config.yaml
num_hidden_layers: 10
hidden_size: 128
num_attention_heads: 2
num_key_value_heads: 2
head_dim: 64
intermediate_size: 512
vocab_size: 2048
hidden_act: "gelu"
norm: "layernorm"
norm_place: "pre"
norm_eps: 1e-06
positions: "learned"
qk_norm: false
attn_scale: 0.125
bias: "none"
tie_word_embeddings: true
parallel_block: false
init: "normal"
init_std_qkv: 0.0442
init_std_o: 0.00991
init_std_up: 0.0442
init_std_down: 0.00991
optimizer: "muon_variant"
learning_rate: 0.0108
lr_mult_o: 4.0
beta1: 0.95
lr_head: 0.00567
max_grad_norm: 1.0
warmup_steps: 200
schedule: "wsd"
decay_fraction: 1.0
decay_shape: "linear"
final_lr_fraction: 0.0
batch_tokens: 16384
max_seq_len: 256
doc_mask: true
train_tokens: 101700000
max_steps: 6208
dataset: "wikipedia_en"
Each number is 500 + 50 x the weight over its row's rms, rounded and kept within 0 to 999. Layers, rows and columns count from 0. Numbers have three digits each. The size before them is the row's rms in percent of the matrix's.

# q: layer 2 attention query, 128x128, rms 0.0661, rows 71-117, columns 0-63
# k: layer 2 attention key, 128x128, rms 0.0709, rows 71-116, columns 0-63
q71 074:499518555513443527556468566471567439592489506600555546462477551534547503528431498536530566559490434551450463535518416555450556487490518527536590445546441460487452528510454572506541553593447483
k71 073:412556453523572449487522470568473381490523445498586536389482462494514535457493479436594479507535555431536511492500534571459540563488534504437439477520491437420660415501584455480548384483428477
q72 063:501462534479505571548482529448493483583499393469589538597504488490529434520533531580494501493440556474431475562496466400502498454528562537545553558472552569477478549452444558515439572496512555
k72 067:457545541516520340487472521511418515402508452545476585482545477500537582427529529423573497557521519493435403465551467580390483508508580404553526455498465348493417479534585414518442510552413446
q73 084:522549522553553423445478515567476352480431505562486507482513462467519475421561528490542649521455471491506475491506433559500572459524440536431467493463483510501487472558437440560626531500493449
k73 083:439503482507470569529584466451488522505526500444499516507499478507584435554488524463422470461455479400549450522444450569511540535481459527518521506491530527538527506485523477570500459470582529
q74 087:508527597484532523468512467509525549540495573486429481455626470488506438445487520538456460447497491441561484574495467421482502471476389539483423503446474532569572414529445598445569415431567488
k74 089:466445602446447547512550446497483509495537556454446465525493470499492512502419412473528359449469543535504501495526545527561392470517606493573531562476453509582509608374487508484446574519494521
q75 082:596554494442517545408620482485471483483500510512477466567508618589493462358509574428445530481532498569495468465443570537555498503558477413505593519552458523530489488517503445487489445510496415
k75 080:497445318502433532619543577447488509496532588545496582541466499512521459536553459561454482531525478450502436479572483509490556597446466511464419600453621511468457454450440530477489522587513463
q76 082:480595588537438432566500396490450475522488521431608459535358433455466489573566417481546504588526480532503480439531555516477469516477555440486594494505342572424504467475467462529558593589553410
k76 080:469531493531509551516548539543498548483495536503462545540497553524450375435422538447452482524438502468527558561553494496499547410486434591470479554408561492435545415366508485518493412448575516
q77 095:457411498545512508536398549455615479482421498547550527461496534470506505503448524562492504535493578519437410500468555521526446552514575488579558451401549496520544589522451454424517533410448553
k77 100:538604533479489413515435470460419522537504493558495521487520491480520516536547510394595576546566526474542459434498488512474617550495495447494451460551493410396463469679521560515564487539492461
q78 075:478443491502464478583454521487498543565395538431455499534422487511534620536496519534487407565537429609424473525490496463492444522446527478619507509549493553527506510563462553482441490477545484
k78 077:510515502492484458421394506569472468463503569580490589465437594537489570536458558495520467567501568442528580380505560527414476470543552575462538433479494456428491551535499487499537548555446492
q79 084:468548413478454512434475518525474523489523533612492583391397472444420491512562522484503538488519471418521500449509553474488406508462481465510380478524472449529467496503514495594447585504513551
k79 085:601542523508499436494504510487550500466484471478520415509594487540466498607473485469519618480549470492559518550470481531503536498538389436491574543571513439469523432505563431492456446521491472
q80 098:517462444405555550429613430566426523442495539510496462488463421501523530537483564459447527495561487552632431449572461467508467507516517544516463515560503528516557481386469392503467447512494405
k80 092:481422537554417509544534478394512561548454503521583508497577641538412487508477512589477431489531527514555551554425486500510507562493603565514549541533474472505427552437428534519547450562556536
q81 095:531480444424534455444488546586495477484446501500490484520457394527528426498518502399509564610531487523530442521498543526425563479508491394485431494559448505478561385526569413435470450411425531
k81 093:534458485512453459494564448460506463507573533461527381465444461532486588484416469523461434377490449560497462469507503491556453489495494592487504436468443611471563491484640490520536432618631481
q82 077:572439506534556565495459514520583543538458432405478560487503596490527472508507503535522508470455400485454488509439507440527519517493608474589477548456476522536557462492577459408514482449445522
k82 087:572565370532478421454459459511491512510490408478492479524472508404468512571580447447562576509489461476530309531446482479465486525519508456565530448597420480467497566618539437513538525501464434
q83 081:486473547508506531551558391506499512493475483410540519560503436429429500582573553509528561512524465527567517415552496459544486411498493581488493547495520589581477475559502489520453436534633398
k83 086:442420448441530515485462574513516508518539451537433471507465608528419530509533561495491458489463480522443423578470563500495540484582560531493536549508496480502456531362401524480508507494502532
q84 084:555539472520531462488466464570472416515459581553488600478512515461437572483575600447577536460509428544545473514608593475456504561432458463438409441489511470493454497543496563505503497354519404
k84 085:464504454531554524504498483471517488463528583558442455543589491508490589532455387453401522452471452476625481479330494526514528548589421494456462493463618506513533444390484463494527486573608511
q85 071:514520508420495438569433506595380371502615447516445538557442520434522497611535498500467539499458464560479455475541580470544476501445564514369510484524472448516489495426558488499478528472497500
k85 077:452518505509604447477506441428562478551392569513474497468616455415465617556490515546399536514587519468592474512540512488456478548444557529520457485532520635552491456555495501543474429343496476
q86 088:442433521514522566555534536462613500512401431507449480513500547570524494448495461565497436407472459419400601519445523455571459552499447527537520558516475518505421558501438555559480559480471519
k86 089:503581504614497454512454605559529526530499465556506550537439498480554524598510504506592522547400523462413447433468566510426603501513485413453524442536482374526460526480504574504541539501475479
q87 078:536490428447517513471454498493442495524516482500523607505409507629548521535467633507511496507563580527490477585561547544369482454578514415518510551482525464496506487466467463401492540500429483
k87 076:487477401477445431476431411447438468390575543591542397491516513532543519427534439507520501468498545557466578406532570566454531560521541502499558520490464460496490490523530521546498486573544505
q88 071:563537446475431401532479506569458491402547523516473515546515468485499477426534447462535571545489499472520522472554427554494580490516469429383489476479439487494563458543481521544539480575531558
k88 068:472479539489570545513540442534566477623452490475525461476500443533498489531421591554382520415525502413533537553550451519616497462525414576517517459529410652521526478460534438460494463484552530
q89 067:398539530540532477541490495581495476480588547482476573432516501363457479526577528439504524498524480506447473480529601507478481567460544507455427479526496511603457474576497626539420445518489553
k89 072:492449591490556511480516530492513502460511517504458476385582502483497587504542490453439481472544416559531447454441543565520569506520608485382391510531641513528542451435498434563451389418517496
q90 078:515518458522462390565469533475533432533528534541520571403524595429494534474472531440519516456511338472463466530610548462522509493473530566461494568522489500550421578601515616503547491594432461
k90 080:488495479419546518495425470548463425501469488459494486420497477531452556510587539557538470575588519378520492502430505566502459426477615453470463516530442596448566460481453424542469457421450519
q91 093:466464473478491492574534465373542493530523509486590397449551475475535500495497392502482511462463568519517487574501437481559479549456487552467524554574448554436545531465479526487498526480542610
k91 083:487503622559449468547499515433480426538520545440539660494500460511512515382380507497518477472473523503499554481604374537466457460501537485501516523491537541542475444470489553599448570487508475
q92 087:453408492438571499473549471544435493524511436505536455447434451508465575494510496466456455457449592490558515538478454573584495543540498469503371483489505506446523470472492449544551507411532458
k92 103:487510534492482549500501512395494608497478376475651515481547574424481448454525432531480569574482491468552537540448438484511456453533527483525595468566461431460499544576562540503476514491545539
q93 087:640560426510598470436466500502525378457473553538532510412507473447472488438492498446507601496473501543524399506483629508442494512415481515339422485557499491512479498605507537516523448474395445
k93 086:516472418497501477522537451449451526517483515494500430504534431549477519421468466496407541471449517496537498401462424502493496458514533496484404510521526574443502497500429493593537427491598424
q94 071:418474555477461483504575499513522575497497348569514427480462509415493507504524528555513499423507482523513539576559513439651411484504411599573453534525565539522423534512489501549521489514517537
k94 077:544523624510496536507512559477534482404511490519500530540522549506505533396501501529523452533518556583428524500475514478477520477443540414508495529501612455536412467544414438561528538533366597
q95 091:480477502512439504502533495422529527472383516513602459559453423448465439533457461494517436479527584538533548515532496539450540505540472573498527516449537527533515527483514452524513420503503528
k95 092:582479499456493547419465507449502526562564530426502475522460549474431495553533615488552510500476518509348577527493480450555506473545461549561536510530505570456427538481536586457558541604517482
q96 087:598610560544514436558381475494492512501531567461435554425567558468493511482556502432526541526464474379486502507476571546470538557500433378458479458460434486517539443559509542446491446431482491
k96 085:507533433493515500401516405548493536467515513537488427568533462454522441486425385441439491449490534515582442445470515492543525423574430527463527494515480535530552514477534401527440483483582463
q97 102:530511442522508477396475516583443413417432531582483567487488477413456450471546458422531502610524528490456472478556577550475528457447514518479476477522388453491488458567550439521522573427485467
k97 106:569537463506540499439567552461511546417493481454497503499605517546518400557418448458464494488528507446591550488479483548526517486499470538471449439503569453400512452516470506511488424530513405
q98 081:501461513547539604518503415534507528486461513374481501509523447485474531523456500551412465446421584520591493393516540447517476519514592565463463489451514561574553483490469499448513440441640497
k98 079:452489457439478499544515514455480525589420478506400486479449471530549483528470551561453489548523444437467451551580482479490510522536561566557527565502440546559483511502498559484473540554538470
q99 090:483514528446537476469536464486480501450578562503480447421464454473431489519530441393483527463435551430580502432442405551594545493503439485428436486510538519548576471522562459486512426490605474
k99 091:480443544476519615589554454434519549595454507426534496513626531601478466552476498477436492437450509492549476530532468441507482492568461555506507594501506594552502554400478616449414530507474587
q100 090:501490473549525449533418513467559541466409505611545551456451504586525467507464489521472464527591451489398554540536510527485445541521591467605553487479491455473450542506415519520535560592400495
k100 092:572587460522430504438447441479470499506538552497487540488401465500493461550529484454585592516493543526545564450512498559447519497442452481459525520455434421419535519579592494500599458516513493
q101 093:570442529557518408532485502529518529456540452521382591477509574543469483441491506464516424451459472517428516545535490463512401555495489479528486436551447416443463517542568540550507554555459476
k101 094:562563441538464591468485539443522511554416462511564541460448409475501493460511466530516616556440555522572527454548482496442404477510504420504405503477426516515497497532511491467541590438438482
q102 077:490561477494503392465449492571487464428496520557508553549571495456497509495473552427508500578548508482525567411509587541491559531522488414436466553447569413490483447576562378444484451473479444
k102 086:560538452409527535470528519471490495538471550488480467526513550530467432577581515518464496381536492488557437425483542480582476490504482506447407511417572537432505484487489562418503421499587573
q103 078:468513413480531500567491481442467443542447555516572489488483482513500513513440521513542450431475570539483454521504502510391517532473580555433565567541456500373435560479375567525463531572459434
k103 076:519497460469475491502445548559469550544504507525622536498508516547516495472453530489466585522465518492550572458446516538451498480477547499444477509542468441460485499474489591582578455536527434
q104 084:617393561473596459501525493507491571459446505508615521457518465492476473483567548426460491407491399416526512483609498536583510577511466489528499476550540549555476426547467511491527396456501454
k104 080:502489440549558473446502439460490512493440502519521536452501532481530474604521479575550527531425506424534427501472406459509488460545510480523539548546484412555483595439518489495530459572590566
q105 083:536479487522419506464487556524501606473569508498502554478523543460432505503479556584570498542524439501414534427446578493445400583430529465492555508541436502524471509487517472529482509552477452
k105 083:611527503518474416424432509519530518403412460600555492513462521442471550542543482472494578502570465584502469460492506492511571545548515447487439486502580413422525457504437361600439479479449406
q106 079:536525523553472492514570439484540485409514527537472465487571478526471458494506411454482532485498493429488461470436461510570643411426495388489540423573532484566506473513528558521458525593469651
k106 077:432425565486466473520541495549516391570587586386460377485531451561447453490467515495598541402522445474482585546506456506506508457436514534502520533431512511572509531547507493421537435459435572
q107 087:427460523538433520510461534384566496529447556498581496484506544504449519484511524494517476429504527463399518540470445489554487522508472482536569542516343582544518557463530471518443444487545550
k107 095:537511427542445464531393548564589468458610533507433576533458526473479442620431556489590552528440468565452486540489503436520567548538515501454515413522557499489468549486488551561453549503492484
q108 083:595457471485517504503512493537453494522526573502512476472524552448409492549506575506560457485450467487476433480503607511477514462462545491397553385570439520481429474530532581487612440505543376
k108 082:459494423454609553546500453512475441457422511513453435431451484514444530529538378536538527524493452514538528533483492463465502527504595541600494539529479519490551463478443514485450428427405498
q109 099:463455473450585552456571399523410540433549511426464434492491501524521469511531529470379534446474438456542532475551410449562457486533491550433420552554462480504544410449515490463452384527612531
k109 100:441468488527427551585445522428576503536529491458507536486461555532465439560485533596462496457472479509531501572525451431490433492496578566474555516589517567585432579497418604459462526489494524
q110 087:477477530525474472579515540460537416440505539534580488477513438540496418548582387445463547435486512426502517449564464582523502500413458432410483494558472534514502493526585485495499516567527455
k110 085:473540492569527532420523497471460547516447447409525487500559458544510495603441596520512541499494573508445544476505439458481458442521418556489474536497450574558486486404501571530456467546497545
q111 068:537514500533507474592434486397595477613443505445547498503483465515479550544512475492477500486534521429557480495509436436519436456523476520554404536499571508581483519529441528579497498574462462
k111 075:444519449526497471446469435498508468555501445508525465482456468499475431495512554490573480532394616467483459494504499492423469515580497472538594530515419520479512540467537466431507576518470578
q112 072:476441512515489577422540514474472519508553500553491517503480415477487598602517450553457511431504418626590574493513461508500496497469466534477520531498519448567491506411479462561480518517574560
k112 074:499488537498504505497499493458610459482471655509541470511526498488555546558470454539442530509475408455523551524490459451470528533527480396504572511535626468550485547434481485503501552484555559
q113 086:587539495532488515405473581567474522453505486507457504467520563433449498480517498419528529527489461537562522473454568586423530540438457501431514426518575439504470446625571549481511389453478434
k113 089:515518432454621603461595470541494550476432485520556463465478461500505536518532437476401522474519486494527471503496490441552529475507391517510346580512575525466558483441479462399509426522548475
q114 090:430449439480438447600460511456504511582532502431532453570514586503504527555492523511550446493451528532424524521434439505566531477532574423527497556473473488472506524483522518564592530510540505
k114 089:521550442474523468505486518529468456484504471581545538449471588511487511452641519481546575550542490444532423521498565554523434514521511495524505436457496499462486432504457417477422611401371550
q115 090:510540497552482425516450520458519397587554528503537588495502498493473515597558473500571559545465503551438423467451490557464510435484513506497503473480550416537469528541541502477524605542498441
k115 084:488545468481590431392514489532436380482474594508499452517611462472528454469552596364480527482455531512605466540559550528512414511495443442493464523450488543497621459470531493432501439463510563
q116 074:602476534449639454548478499595458391454531478436425504501543501534516525491510481461502436517456465452546471471519489500512526496504513381405450495440491526477511430606522496446590532452511450
k116 078:408489506480460587499519522514487631532430502571500468478485461580455498531465430561516480543492514428617463423477439520446405463558447549537528492446449491510506477476473492494481531471582535
q117 078:469499559404614539506513397521501474474412539566534509474503472480486548523477511513396566398549541505554492523443485429621410503570426562559414464422519558547480532522432447528464457375581507